Part of a small language model's weights: learned positions, 1379M tokens.
Each number is 500 + 25 x the weight over its row's rms, rounded and kept within 0 to 999. Layers, rows and columns count from 0. Numbers have three digits each. The size before them is the row's rms in percent of the matrix's.

# down: layer 4 MLP down (transposed), 3328x832, rms 0.0157, rows 1887-1986, columns 320-383
# up: layer 4 MLP up, 3328x832, rms 0.0231, rows 1888-1987, columns 320-383
down1887 100:523506456516456527501509449529471535507484508507488503529555491492458487508487527479507489486498550483520506579524515537507478524515536551519498509539492519484492499492530483489503489534496509
up1888 108:505509485496502507465489466523494481476521520510484503484477486492544540459500481498576499488513516538505489550527488456479485522510472488466483485509438521495525540477547476462506489496479535
down1888 117:496496486486502529516515539506502499547525456462504537483459510504518489494488509484492492478474516455491540478495450558517478513500534479515529503553503504503557518494501552484520515478520493
up1889 101:465511464465500426493510483558494490505476488507500497489521529497529535501484537476521545476481494484518499501474486488506535449496511538502527510503523512493524482504523478464513525523497506
down1889 091:511495580521497452511511485455519506503455517486487517502451513518492500510520499488515488535476488511476462500497472508480514520462517465548469483479492498511501511493510508523554507475492500
up1890 089:499531431512482497483526487510506470517479513507503502468517496510484488481466492481502513497505468453516470469510476502461469488477536469505494470488501481434466501499479493524475550528478530
down1890 094:443452452504473518484501485499491522497513539490453502451493501481510473453488490493521495472531479499438502501510516489466534507536502492502527483488526480572516477524517501497484501507517458
up1891 080:509507482456492517494502497524486509519506552489522502474468488514491496499502514479509527500475533513525494486537470529533511506504537532477552523471472489564490519481499514523464499507491451
down1891 091:472487486492543489470518477488499513554505510467512468475537536517464507494510486531503501488559509504475526514519490471499468533484482514545499440503510523530534505503478492431440511478486533
up1892 093:521529462515523505521556491486488465470529496528511486501504515510467504542468480533491483554516543456496478440506524514514489473507544501472493517464538522472499456541487470484497457520463490
down1892 096:534491491507468480517464517545481453496505491476496513485481474501541489463523522457532473472504517525495510510492467499506542515493467520483504489508499479487480554511542490498475512483520542
up1893 102:506535488491506482489536497523523526511497496516440490517525497545472451493465520470512526483479513463485489463488513552448521497502543518464481561526479508509509520501501511511471477499534507
down1893 096:448488483483508477517530487517507490485502515503468518496447514500506489489514490508529535467461497511456491495482507482456531487502503513483459510514519508490415505484508536457509455516469492
up1894 105:480430510496502505504505476486528506499509510499509501505486486507526494511484472505491467454505532479508509502527497511502489504484557443515528499509497544487495540481540490520472474490510467
down1894 096:518527491558490497531450438500516493527494486498468466493483471512493495476490489482528502494486500481508518520481505474467529478514490533539521492489498456489521447482474509502524474492454523
up1895 097:552451466482467511492476513501524472539498524483498449496522509538499563501442517486519521503487474508537515560506517489522523489516546509481496541522547521514504508521519457493510534525520505
down1895 095:517490502502495502482505513497487537476506521471444491538492522510527517517553519473499484554482482454504504502485510511464424496472494490505496535496546480502519526523505547463506488499500486
up1896 106:502521502536497479501490485500517435463485464534486494520481512513530527489479482502481494466481485458458491495494501515542486506507534525555508535512494521505480518503504502529446519511515481
down1896 108:464509490486498485513524525490540525500545484474526461465490491484498509499484537513526454477501513458495484517515511473469484531473450478462555519451476542482503508474523472482480506449494497
up1897 104:525431548548477472490485515468468495520562515525491474507511496468502507472513463490553531527475510502490516493506535479497554479505510516508530479510489474531490491558487514494523505487482521
down1897 098:523510465494520497501464466474471498542467513515527478480501481544490473487494509502476488484532560510486495517478530546488489514491530489488474491482510470548500499459506544489497500547496500
up1898 107:477471479515523507510528516510487479458501492467483539523533511449519508521474477511498524465456542477509530499520492460510463501468480477475483513526487531471506497528514503488483512475493519
down1898 117:481546521529540517536522494481493521496519505518503531495514503482563524484490453545517524476471479505503459513504531496502502511486493493515526480451493502512462482503507490502455491452507473
up1899 095:469508506474489515469505491492463520503497464483461488546540479475496514484455492496525480473514536510480477491534461434498542493482485491534477481494494509513481535492515502474498504486466463
down1899 086:503483487485513505508437516471521469491525496519489478480485532531499451494553501519495521535467522516506491499468492516475475481534535533474510481503507505531514473492492493507493519476529516
up1900 101:518543525493477467518459477502518513516533490499530484494479559518501487465483486539538468522502513503519516490547500483474513506470531536502453519483540520486518496493528500484513505460493544
down1900 095:469521466513465519533484490467482514536525504493468490494541442491543494452468508522498489510538499511552536482536481478477517502552488515504526518491428479528451520501477453482470491487502470
up1901 086:535443542516526513472480442477528518497488514510504498506525504507475455490477536476506524488467523508515494484516489489446488521503495493493491536524498480447496535489509473503525515498469501
down1901 094:497482459488543487514478531520465477531501494457532517471506512491487513496506466537464538521515542482475446531485485481509530564479507519514505482493493499480529531493472519482477480482492507
up1902 103:452510453523529538504461485518509477459558507465479514484525492505468508469444484488473493465463502512542491496499522528509519513486471490467496530503539511524477506539504502503469503486508487
down1902 102:500504514481486491476554517504516547507470484491478497475471541491494503489552513527509524512502524505524460491508456493476519488538485494506516496474484500518487507501507509434497491466525555
up1903 103:482452468479507506476485468493463511510548518474470465508539473486495489519529518509526516542506510506494498483524493450492549453492580512470479498498455477460528500490459496503529484499543515
down1903 073:519494468511512466479488500534527548525508461481506523536483497446531509520495475486508501511487552490510527497503512493509480487504487500521513518489500478514526519483522507518561510528523484
up1904 106:556522506543460442488538455481494486479487542501498501500508528505504485477506498507558498483500510452534501508537510529511538505473470480479499525476444508528525485474492494527496519536474500
down1904 082:488494489433489490507506450485484495542524493496498498461515455482493523521454494498506496521513520515510491490498508471482485508505512504491525500502498483522500520523524495463490488526474536
up1905 114:504476509506536496470544498483507515492474484481487499504522492498477496522528488536508497515493526473477531502498500522495515502532522468488484538474529484437508477497476474506519495500496532
down1905 126:491503524534507470513521501502484501473458492493517522501481514496472502495498438522518554492535500511475504473507553537529502556522494448481535500512489522533502534517528503497469509492507511
up1906 100:474507470549506533495498523478485470526547471466538509523502490461485477514481471506513479505501503496513519472507511469516494453493536501519534496501555494484491462521535477503512508485460502
down1906 100:473487527515500520488483498513521508487464519510490495532515506517488521525498497515527518503502502522474518507554526553542490537495500484516515504471486485487513530504475517482504480511451502
up1907 102:500491547498484478451540477480491565516534529506522517513526486479501490476474521538496457516480505497549476508527516508466520493475499481491538507505470518490515486464473471450473480493502469
down1907 105:479510521461494487466480482560528483464482476524525523531493501514539488488508452491503511511483471473469520499453472490527508494512509493498474509498506520457509503496518523501508551479481484
up1908 113:501498497511515509429509471462495496468530487510503484495485478487488507438463483545521544483456513493493510487492500463481486521496523487511519513499533510481502495535494474501477452476516483
down1908 109:473479518513483487504480515500538576504471494512511497508502464516506539494491509479508484517494519520476451482528484495522511502538508509517543514490487456456563515516501469514491513487507516
up1909 098:504499523486490513513518453499451491506513478483492469529493490477491492460505493515536514511479461499514533458502486476478472526479527495479509505466501526474479476499502468506511464472488499
down1909 095:471496484537501483514520521521513471450461479537492495493498522529506484521529461460506502490546500516460485462494537512508521463488484507515513508595542473473539508501465500496482497500439518
up1910 102:486517510522509517482487493500482491500477513537481516511472512482491489468458514498500497515510495495463476468508506517558535499460479487472533500547444453501526530514511469508511485512542512
down1910 109:501543481437560490530530507509485492493471494467475481522468483494508461482493503552517507528506501518530482543516520501515504470547459501508521528478467474469480489553516546484513504526481461
up1911 094:517485517546436465455531497468483491546499538573470546462495506484500472517474493437514525552493523507519500508505523473521495507511513513471466537531479460527530497475559512531538457498509512
down1911 095:496520474560495516525473488499452504492555511489494503470493484460491499467477536547473471477472460509505516453468495504466532494489507470483486452480506506565487466495492514496502473491476540
up1912 104:516512518460496504469455494472499496494583550504450516489481475469507498460488525531505496489509481506500530526522529502506481507496517504541504519520475476529500541464531461493509460525509518
down1912 122:517520517506472503488551459502490499526532529496545525445528526479512502432498469458496474530531549508481506479457446444490499516474507499484522516506494507518478555500512437528513496496501489
up1913 094:497496496466507484477496517491490457498488472491542479525537479467457457531524494440462518496506496557522512487484502467526502485505538485470529512502502492458545500469511501474507475525514591
down1913 092:508515519525511481471527515544458456506505478522472509513504525494510516435536492507471530535478478482557508455522515510481459512526477480484469499529518464502529492487520541494516516535506507
up1914 102:497519492557493442507462510452510474489475477484482525537523534501494504479486497487533568485454494493492511513542504477519538487467490533514484483474482482541472497530497508529496530484470520
down1914 114:517518488512532475489453473495521511520494510517527487460452462469523533507503538483517498548520492523510479499518516535503542481521505482511474480494528500508533484523490485523530500513530495
up1915 083:494489477468501488491516502511487513519509467518504517479479501515509466541532503467512510491486476480492486461486488475460538476517561521504488573458513526472463502473515509546487511485491451
down1915 090:458476520500512481487488463460511506501465470509530513496518494499459480476485433555512515544520501492475515502504497471518463484473474494469513473512504434513529492520513453471491518506479535
up1916 094:528426496496441482535525463473507495513477453513474477512527511467495501474492488491503482539537500532516440512514469452512467498524524560513499499520506568465533520501527515474476485516507520
down1916 094:485441522464526456491481510534529515529490478534492519473531530496503522541514514513473518504524463552547522502466513501501534476497477513485506499481497512499519452474503507494476430516470472
up1917 095:537510482533453494461487486455469529441488526514485547480464515512524480511538520506468526481497497476504505506520478477522529505521471472523547491527461495502500515528549491525493527492503505
down1917 088:474482544484459512554491465508518505512480508502487513474529470477510504501472496526500531497509493509474481496483477481508501491516529484501508522494460514496486519515481506487517463527501472
up1918 096:502519497494510532508461477463523497498521497528484500481545535541460538493518465499491501532495479470519548516548472498475516484522505516534538519520484511487550481506477504520492461525493526
down1918 088:517479479469459507513528468486493507517501492476488496514507510511495535490493526465487475472523465493482486517480498453552554473517494476480475502528436491498523470488521504521519510493517497
up1919 103:494491524502505542515535444502478485469471521504488538522508493511469475534445533505509510476527513470549528495514486511483518507509544490505528473512545493487535493483531506508503486496483509
down1919 104:517471528534532492535508478507499441525476463475532477520486455489480500540523517489523508464518553538519545509488505515459491526507521461475472481545462485463563466505508492464489472477524504
up1920 086:514488531515489505483478495499509466526504534469535530482496426496466495498539493491516535521547501524522498504495513535527486506522518519500529537543494476502488521513500512520479537468489495
down1920 087:498485459492498465520478494482502520493495463478522484506537504502513511490435482491475517518528515504527516500529534475481505483493564542493499475494525505525476479473534476482503464502514532
up1921 103:492533503464469514457503508520486517480493472527486468496504495483497519531493523496477513509503524524517458528513483485464521499472526515490469517496501526489491539528487513476535474513516517
down1921 104:480481528497502482550497487461572494556540494511508493514532525520477495527510504517487498520485477485509504507502491483506497514502501501532482481516486477493512470493496473507439478514509492
up1922 098:496528485498521496503550496526507509508510454485504506528510512518466491535460526496484469497500483479516517486487523499481521490494535504475508569472488497456525523506500505460473540479501495
down1922 096:516524508508532506542470445457477466500521422486516483549502466486493444508510506497498525495486511527483511488477440492519471509469480525466497501526499463536526538479471552458494495493503512
up1923 094:545493510495490490510510509450511487526517524520476516534487489527480475472488544480465521492505472478495482531557537508493510537498512489541474520487490515530508545500489489484540541493506533
down1923 095:460475566533453504494547510518515475474495513507506489497551503488489514511472506492504537519483510509490542536524454550466498484486440526554512522525481493522468484477467481504516468474492452
up1924 102:521481482534468490458494516523478512551534516476489468488513539493529486519517513485492507497505494494481524492561514505489492525491502488515541496527538520504492526525548515485444470513469535
down1924 097:492500505506521479537502511515490553520450508528477525503539487537455467549510512472469492480523491464517496505503508511495499478502527551497487501483451508449481457474448509536526473535561493
up1925 090:477476470546527491540497452481523514525528494480540426507486540494454466470514460476494494473448518501509510545522522528494510486507528516482521476509492521455533510488477515497532473469494528
down1925 098:519532525439492517533506497496488489502477502511484547497529434505495495484515513512464517498528471563523471496465479538504563495519466490507498489495440531506495491517518458516520519506516499
up1926 108:504470517529543498498504483488544499498560523505479525469484478503491469504516531510484511440486504519517483518517543477524514511489517518480521524494453518496478461508564450468498504511497510
down1926 110:479497472468518506510478517465489507513509501474524493562514465470503491503512504500513483472514499524488526542482487479499475455504507528473491493501523488537507486483507505527491520540474447
up1927 109:491483532497507472503530455532452549538483505519503464515560530521457520486480519505521483448473504478536498442540520521460525497498536460526505508491487480523494538488533478474498463521475512
down1927 112:470483497512499523473478547551509488542497463491522550557512509503494547541521481509522495483524493532540514521512549522479514485522512474508493509508496500510439527510503511456469484527474474
up1928 104:458487499509503482496469525497524476512498498547472519449485523507484531503504514508526488520471506538514515549500511545539518457532461492502496518472521477470520514484531488477487527467448564
down1928 105:523509505468504486536529479495501506501516501495487492533471501500533504459475512481487497503505479481527523495452538534518497488489487471479470493462482524509558485529476498492501488509509514
up1929 099:495440532503490533531491474467529521524520503537495486525496501503512488481464507456527505522456506559539576545500548528489520488538505521490508486486513493481522481532538483501485473544437504
down1929 101:517496531479455455485541525523533515539470501472517522489549509521487528471512501524497461541446503520511482519577494498487515562482502464560491495536542508525498515566472454484527501514547466
up1930 087:493517473528476532466499476445492470480490508510473470494481507504478453467464483484484495511523442498458472512508495534470515511516484533500500520497519479490464492523494478451465492533478525
down1930 085:532444497501493474509500545496503518484511486478493501509532490476504496507545508489481490504488547483527548524525499510504488500503545541494499498534480504486488513502524501514524496489509494
up1931 096:559496482466480472486502447554497499506549501514500491488512474493518525480494506482522521521518526530482478567502516523494477493457522492545500528486478499471524511469506500511538499456498485
down1931 085:538538534445517459504470541480503509512477508480527538495522496507471503503493490502470506497538505510505500462546544465536521498474461482511518485501503543518486476501514483492466503475478496
up1932 084:504505507483481459525528514478470512549511486528455449519482516480500504490497442540503497513454509489515442507511512475486483532534532524514532508453492462474494534540508501484523539510509531
down1932 093:495490535533520507503493542508481495519489478496575502503503483490493489488511502469477503478491470511447537493479497494531504497501477532484507460486487548530525511525490465515487473462445496
up1933 099:541485502515512457459516491455484460527477531495507524480497525487460529522472475493518558520439504495517486552526500470555532499519523507534503461482468469527545461459496498523442519481476490
down1933 102:472477533514491551452501486542504540524512486534516523531501485495504530508500521489535490483509521554536467444472537489450495498485467517482475496490532474492510513500499505498537502473498537
up1934 098:491477492484530496457534460500488536519514557501472484519507476509502495494508520491502497537480516505473474530525517461486510509545527500534503481512464457513493514440514489479487450491518461
down1934 109:483514506517520520495548518515525476505493520485521548541517502472516463515462485483507538475480496496500485486477531503457493478504487477463499471508481514511545471505490464497522492483519490
up1935 102:508502504480506491492516484560466475458493540529493488501503521473555558487440477539476514486500474493450500509528513479478487471534503533505535533510525500494548552563490500459469525512490500
down1935 106:484502499460516496502498495518460499509523536458569478493559504502532511521457457520476468522477511511501500507503491526471485500487514476526534469455500484508465469518508504489525487530481502
up1936 101:509533525521499475463476496484510487520542493512489501509535544497497476538460478495509542505473521486543488473500487497477524473473473511523550467514509495523520493522509465524474505486448495
down1936 093:485462488498502485501498528503510507453466491491473479469470473510498477546475527493496489517502536518482462494472509486572519517431474457511515494430468505503527492540480503503478498534569506
up1937 102:490499448502514499468521484521514489514453466528493455501525449477502524461489491483522499524492536506500526468516500503503528509527522537516512501522512499461507532483501484449466531507528558
down1937 093:510501503481524503527444516522468495512486520506498464535472490479471505465465468490518515492503505493500497454456468554503522494543522523497533507505483534472523505498543504490522478536491510
up1938 100:504510464506501520510532509492495556524484480484497485482513478484466486481519491444490478510488478510565543493515487481532506517569498472467521461474524506501514516536499477458513512493493472
down1938 104:460484519547521522511467487527509485482573535457528508528502523484506490458493482503490524529460499487518476502529498533492529529507484484497467532524506507509479533537496506471501524539482482
up1939 099:517449518529482454496504508470493543508511495502519477477525531473466558471486467483499527490486529488494528492542502479475515530562548529512469501534486474493502554488542514500448493486453509
down1939 097:485463499487532522468524496488476482523497503480557496555536485474445482537473496459508501488494525457509474503522512522493509523484500487461498519500496504491504528505475506499482484502484529
up1940 098:503492489488486461499515459532474464508515512471513460494473543460490495488480484553550532546509516493489458471538505515546518493509487498526512497463473483477475469523512452511498482504495481
down1940 099:474515489522511544469460520474513500541499589470479483495501506490497490523456502468506505492490537469507541504482517498470498452469518501506521514543476504506527500464487534510505497509492507
up1941 088:533494483473474520527506493509497510486486489533454503528473447491504549501522489508538511505490481489457515517515488493468505502511477501447513537524531510482504501527514471488465480475465473
down1941 088:484467513496509508466495528536492499513509536477495504545562503521463495476497484505503485496489504470467476534479494483514518493507461517506521474480502489533524501494466505477525513519501514
up1942 106:479499516483539511510498456473521497539465493485483494453530478481472484479491521498514477480470533528526509508509484508537526463533483494474513467473464532474494524454512474485463468513492513
down1942 119:502512509483525487502466485486471486457512526450507492492541499521491534466482490462500514514474528534555463453488472484508481506509485529502532498519489544519459519457487503472499495506494512
up1943 099:498517489512486450531500524482468544516486504493493475516501473471489509467476471519511523509514502473517490519560528483504508534540488559545554512519500489483501517496516441475484526515508514
down1943 107:518481498506472500463497479465473443548498538481506481454503477477518471480498470474484497540450487512496475481488479502449505509495509504479484483510533484478481491480507490513472479527489486
up1944 087:479486451519506471493520456469485524442510499503495448522519517484528501509504487445491529471534502468470524465523531506498513507469481487524489491526494456484479498499545465508512517475513532
down1944 089:545487550514511517518498500488521489446480468484497490526537513493487535471492522451480488508515533513548481486495464473487499518419477517524506469531478525530526485499445487436508499474491499
up1945 095:540527515537473435523491517484490513474475512484506480505484502490509526477497534514467509489521528513513487487471513479508509501465507512528493485504451485515504471525520520504506463544529513
down1945 094:499529532503452496572537512518499494495505503521499506474478529501534520518498511494528509502474477469518516501492512479483492510511531467505538508527477466502521482490472460488496473546484525
up1946 107:510484482500507518508477485488435551484535514473510493543529511506446491463470568529518508498513504530489481467524539538454466474514535469446482502500520527514469519476540461514499532500479482
down1946 100:513489544505483520465499482485474435496538462504464530467506475492492516489458498452511496461469508502498518450471461508540500494470432512501534485484443529488510454476520526469490512492483538
up1947 090:499507502526458503482451520485507533473501452493453501490465499458506498517497523475497485525495484524537454449521499501509506478516498475468501528489509488534508534538516508468546492482495564
down1947 087:492481487512523468497475428486477488505504522487511504499560481502504490472495518530498518503447476501492492496506525527521513467505502520495537506475520489488487483477501538543490529484520487
up1948 096:507473467534462517450504501505518504519501477495497478485507506532464508553481515520523503535488505469513496499511513493464510479526503511545519498499476518504481532490502483496499465477504522
down1948 106:503529508493507472510501527524493518450535506508485497499496494498521481442558508476497515495514489510478496519536524560545496524459495534452504524513519467493515517500515474479437534506485471
up1949 107:502501530493449519495469514532501489510524482548439467534472516451485504495510538496482526484505519515508529514531478495491516468522502533538525482498474539501494487513491498503521477467537531
down1949 091:486499501523455529512488511539505484506458486496513529476481495491513532546474505496489527513510491485547536532462488504517473522473493528533501471524469474493444520528532492528484523522477525
up1950 100:510472519505506490484496508486467548497496483495501483470542483518458552544512458508519519462506530539501493484472534484515534482465532567514491511518516505492487479486497483542488456525420499
down1950 095:473492495487551511464520538500517521494500523494526511476559454495490496499485474510490451483544450486507518528515484521522477545536539451490551537531457471505536552511503567477517493492482518
up1951 103:504511473525514466469510493538517511491515506534449514464502499499481560463526480523548523513504493472512540487491497459489512502525548480474533482465508509482502523496512478509509483530503449
down1951 099:508488522532463503547437477519505475510517463474512496518504484472543507531535532504435484506525517522512441460529505508511490498500493519555501529503470497496487506548493512508526481489496484
up1952 099:542477480504519542497505483512470516511506489500474566487519501471492501460514485518502532471504495490527504482532518492520463448488518472467535496484521528507500513532481496471495491496492512
down1952 095:500510488443451494533499456549460523500480513498512490491512498530495530482554532487479510481502464549544505548530534499518509493488533525497493480527547513533478472513496528540533473515493525
up1953 099:471470514495533480502479495531461491524516468462460450509491494461512516451530515531487526498519509498504544562514513494509485518503521476504520543524508518475497522546487492465478461507530522
down1953 078:480513440504540479471528524504493516478502497507513499496501535507507462479436454466506478487514471534503505516532505481492553488552517484491492525505541496480459500491497505568458460480517491
up1954 094:488494491490508496497529466464479527490466516473494477520509457529523536459502516481537509528560517513526523534500501482529532478510483513476500495525519501490560549546547484502536466512481499
down1954 098:466528506521523476505496513525525492483513512504476496537504480495514494464484497516499510526446459528477495487539471477514504541523460493523475455486455491486453456517491477513529517444494519
up1955 104:546505483528445503458511518479509495469518469542486500472497527474528570498475482503517565544445541539496505511517527486505533536517479499502484514490450492452517512504489474509502492508488496
down1955 088:486474512481481509487514480518467515484493522478508517466501479488473448530478496501515459485523565505480499505516520441522494457486511477481464474438504493483561469505482475501511539512500505
up1956 097:472488462520550516509463509526511482524495476491466491498463532506523490468485491448497523508499529489504503530510494521496500505500531529517526475477481489475513503539476472515531528484446490
down1956 081:500491461529506495516526493527472485492525537477497483495500523519485533522527523514481479505482474539496546487452526528466520498484475505523439477512477485519508465472483485512491521516519485
up1957 103:530513495496471548523472499477490534487536466519512503564470476481534499513522484475486495501502496515517500508566544479559531464531545541505521510555509486443519483478532495500498465483482524
down1957 083:535514448515499488542504517493479457503535518500479518508468481471538495448468481474483513531486500463541493528530502461524487504531549527461563505509507501508509508491516480474501489514484515
up1958 087:478509463446460481471518492506523464507519515527508493497531479493530481481494508525495514449481507514482461545505489492512517513494531522506514527457506561469506564470493499486515507501510568
down1958 091:479509565449489508508488489502485529539543530500520504476494510491516513500464512537531496518483509510521492506523480509492506517484481527549506519495477432494483498518481512464486485468500458
up1959 099:495489501525526447521518478526524489472573489505461511510531452471504510518481562506494523522470508479515496552515489513522502482509487520528513525485512500474505505507480464418499499507487510
down1959 087:465507522475468523484545489526516474529515479493502465481467530512513520499496537474497481537524478499510487485474506491514494566485529512491477484535497543498508501512513467516529500485484511
up1960 090:524519472538485455479510473472507497456497536476519452519506553501510516513516502547482481548531490481507460479529535515486521525498522496504496550496515490468499530548552474467506481509508499
down1960 086:522500552528482447492547477481509505490512518524511513497503501526471486512497522459492510473462518488537492482557480558509479502459501493488516494531487531533516446500514498508474465503475530
up1961 105:488473500502510547542531531513520480495511472487533536509480502502451512544506540499471531489485531487500509494547522493518519495510511541507497542483513513525468514511506506502491548493504471
down1961 114:476519477545493486505492545528486484486513470472491511487512478478547528470533482538487507493520500496514453487512444557492526467517506485515481491493526511521503516516539486500458489487487475
up1962 101:518466534505510510487489474519463529509509490491482474509513504534500494456481501495493484493507511503519491431521476480503502467511503497482485538453473525502517517487494451500465484499513537
down1962 122:501475514464514482506487491516493489488479512453476557479502534531439551532524532485462450474460510490493452483532572505493532467504514500513476491505483488512508511492481565515523468498515498
up1963 105:501498471463514466466506457509487498529498525487538479506479511502499536525484517473458500505475531514544559498526513498490530486533534502492513520493563518529529505539549528468481493514532528
down1963 107:549468494495514499486507502552523541481478514479514529531523474493559493458493501550515486486476488472564464501505464514513535505476489488506503528486521481466549472474540524510508481481491514
up1964 100:521510523527490495477502520527456486484464495523484513491512540486479494461486505496474527483465487478503512543513520515485511482517478482461477526521523494521540452469478471478508489500534550
down1964 098:470501577461494464506526493501494533482575546466487482498498474507487479535500525510470495516490525474541486501500480496504506477499508519489470445503474505449511508468491536501471478486514471
up1965 103:485508478508557477505509510457513513497532471461495485490463511501494506449452483519519504512512518489489523441535489504508499481503505490507551480468481522460505491476502476537534489450517532
down1965 098:500484549532508497500505484490473489464510499495485519430473465493464512466463497493481488503493460568473513481531487541504494489485521508565522478516469468483519540517527494526453553498516503
up1966 107:497504455542504482507511518504476475490533479494477482468479480518526507477466488497488478503507525519530472504512511485504523456479514502546467492450445504473503451502518526514491476537471506
down1966 123:520482471517481459508527511500487504524495476522524444492482537483500482479458509500526482542494527503497519520543497473534485463526558455519530505447482480496577511526492543485521496502485497
up1967 110:492505525495497527452514441484527507458547503475475525499518452503513492464502496522528499480515494512506528482492480477463511506485531437509513511476516515517491488542548526502472484510513506
down1967 118:523517493545521525489520497512493442490502491519502496465461445485506495532515493502487477515548544492482505502474513504513501463473471538472522561585496482526561499494530504487529503495512534
up1968 103:540495474527494458527524504525471501485494474485474470517524503478547509474483492471500497485496504522496484481520501471494490482571451498541553495544495547458549491490496492486472536529507506
down1968 104:472482513541493500467493539547545495489525463508492483515511489471510495482493506480501496467495488469515514493477519494507502482533470474519518501508529489510518502488513492463534566493502496
up1969 105:508509449468519479503509506493462536484521491498518526469563518530519503488526499503507472473486528520559496479491499513481519540534533443522532499497456492493505508497523494526494483527462496
down1969 109:472521489543498500507470523540493525511542518496527549521545532492491520512499513510475492476530474509504537515544528553456465502528486488524483495522534457466516494457543488496505526516513542
up1970 102:469511471541480484502509549495506480543532517530476528451492483506497501481440508512520520492485525531508481475497496488511501521479530523503568509487489528498478474550510500503507510494510548
down1970 109:522529488503504506478485521501514503511507440501511532505460452445503476520497463485506510503514514494521510478468466474517517557524475476469500493523513482511443538498502509447521486438470473
up1971 099:472448474514488484516538473491519518521544515544516462541484477485482489502505503501494506517452534529514477523507451514524504519506501489498501513489498441524552516531536549505472501506472540
down1971 099:494538475485531522501472535544485464516475467480488503466514508466530505486498495482492494497453496501504516508423477447523528478510484452523525533503503523515483505506492501474519504518505469
up1972 107:553507447505504500491496506511469487506484476555480476511498465469493489527478542477525526468492512512521480491535544471509548483495488516443517496486464495507480531456481486513501533524529474
down1972 114:522534491491513546511491490515509477502526550478459515488475491534508518493506502545484500493500488497475521509508472509531531469483527497522478515493485463516516461515481482521477537557531458
up1973 085:496496523514500497490495492487476495492500517503483504485456455526517486474479486507527511506491514518510494499503478531534476487483520516512540471489491501454516469517504492515478487503531511
down1973 089:527497480490472527527555469489442494485500508470541534474522513506482511483461507521445514445530495519470471505492501465525499561496495478480500508485487483518473499480453470474554510482468479
up1974 100:511524533510444473498490507444480510476473483501454464506548493503496529488511511480505556506473470489511494507513556498475518493493486493447504469518517540478535529514547490507475464501454469
down1974 103:579483485535530496504499482483502446518479585510503551461527444493499522470507523480523485549509489517474515496491500506519489459520540526491503578508468504491478549520489544488466496524526505
up1975 096:454514497536521510470506493538461518502528490518473528489484494475477520465463590483530519471459477504472498470520482479482525531456491440511486480533482516468479539503532481481508525485484543
down1975 096:533490464460529491499506530497523513517483557501552488496533505498461519519528451506509483514488513534506466490499511511487502462516473515506480538486500478503512452472483470526472476465449462
up1976 105:501483509469531472493532464501473529487511487491475494493527460520461509524512507538511529468497534529485489496554484495533517507518533496527523510528490498482473494538563474499528481463520476
down1976 073:528516536465493459513470477525482486485474472502468488508483512521497517511497504527482526504508538484483468524498515483517473504525492524506538502457502534482494545509507512513506493471522455
up1977 099:582509497506468499487504479484509497505476429495482505533476514504490522468470497460518506489510515506527521494552504510521489495513470527472499497465519477500529503470554470513488511556457512
down1977 106:497497524500490513519460488511458536508494496443542488565442496504488503474480492506477491543471523497481481536558469516520511495559484471459466488504567486502472484485522496536493436504485503
up1978 109:460511489490513492489476519480467524492535514497478547531528489450484501469475472460493497548463520558485506499513516492542503491488510508559503484461518482528486529480560512505494464507486518
down1978 117:459457482515514518496482501504502514498508496513488474503491508478497506532485516516465515541506476521460467494554502532486525501493484511512520481539490474483531484519498490519458496526486523
up1979 097:511516440440494449480522495538510510487520482511494519525493473523494464483501529461483488516503498514498512486499525475453515542515466494457474546503506503467515520498509474497524482472502474
down1979 093:504496518522515484536558524509487481476490509468546523473461520483491451523542551482506518505503461499444537521491550545474472517521488484450494464509503529500472483476516513492512487501510484
up1980 087:501463529531504525498510524455532505486487497500537484518465507521467526455448463493513488502500470495487504495497530517506518441525470463523522498498504480459475443510490482513537506514495560
down1980 084:472487489472470468514483496519477483495481521513461540497472521492519523470520489460460486499529457503505512512498525503488513515502486531520493485538519497477521464519476525541477534505517449
up1981 111:525497503498535532520513517513525512483506480531502501556495487516527488540469500480523530486514499574512535505492490501482517522541502476513549510458537465509555499496506485517517495504496531
down1981 132:511493511451494507490526514522536535518493526525509484513510507495517523488523513535477503474539497474536480516520496506482483465507469499508453504507473506489462473524464502511483515467527501
up1982 105:490494503530520479496492487470520470451545469480476456524487502486468525491528451484520504447483504526488500512528438493532518468495489471483528498548503481513532493500510487506465465517482500
down1982 098:503446535487475524510531501492551437465505562473482505529470469503472484517495522538538493504511496506531513493513507542478501486504512450461498527469457513526506524444527457475565515505501495
up1983 095:516464500481472470518491491505474501492492529484492488435512521500548522496513545555529523473541516473509525506539465475474516542523480455449475501552474504523462554492493502465512484493496467
down1983 100:476521491497495483476483520489512481498493494524482498550517478503470539479524532522473517480460451508492479477484542519491552518479503509482521480498493535485529512494485507530510511538518509
up1984 104:519491503491532489513485488543485524516521493504512510510497514509523500477457527511490512505508508534477494512562479501504487462472548483454488498486516497481519496516521517529495486477514523
down1984 114:499520479525540498528541476501504501488478479523497507520496494480487533514487527491543545525492529515517488517499502487460520499510489471487520509496480448514534458491484474476503495479508505
up1985 102:487492508508526477515506473486499467548513503469472504512544484436507483518484512475488488462507519550553537481504503506521471475481474509462556473483466508431489522469538490501490515514499534
down1985 097:469514503486528507530524491474509489509466484473494491502527485477496458509474499536468531505524481506539525455467471526514527500503512496538515502501517503485539480484513537498494547516503496
up1986 098:516492486498457529534517498488475516517486467476529500495495502532480499539504534510556536455463504470510528480516476446518501514490510505491518535446494542518509496490463496483518470458481482
down1986 107:485519512519460515498452520515505489487456511498489487533520500475522466466457488486480541498555538516485535518490516542489470455470540514578510503483476514506522496479498515494458522487520517
up1987 106:506506485521496513477525480524521537519531482476515490498503485467524455478495522521537494488522499487527507473515499510570521485515505475443503495465496486463509539475524478454507492492481517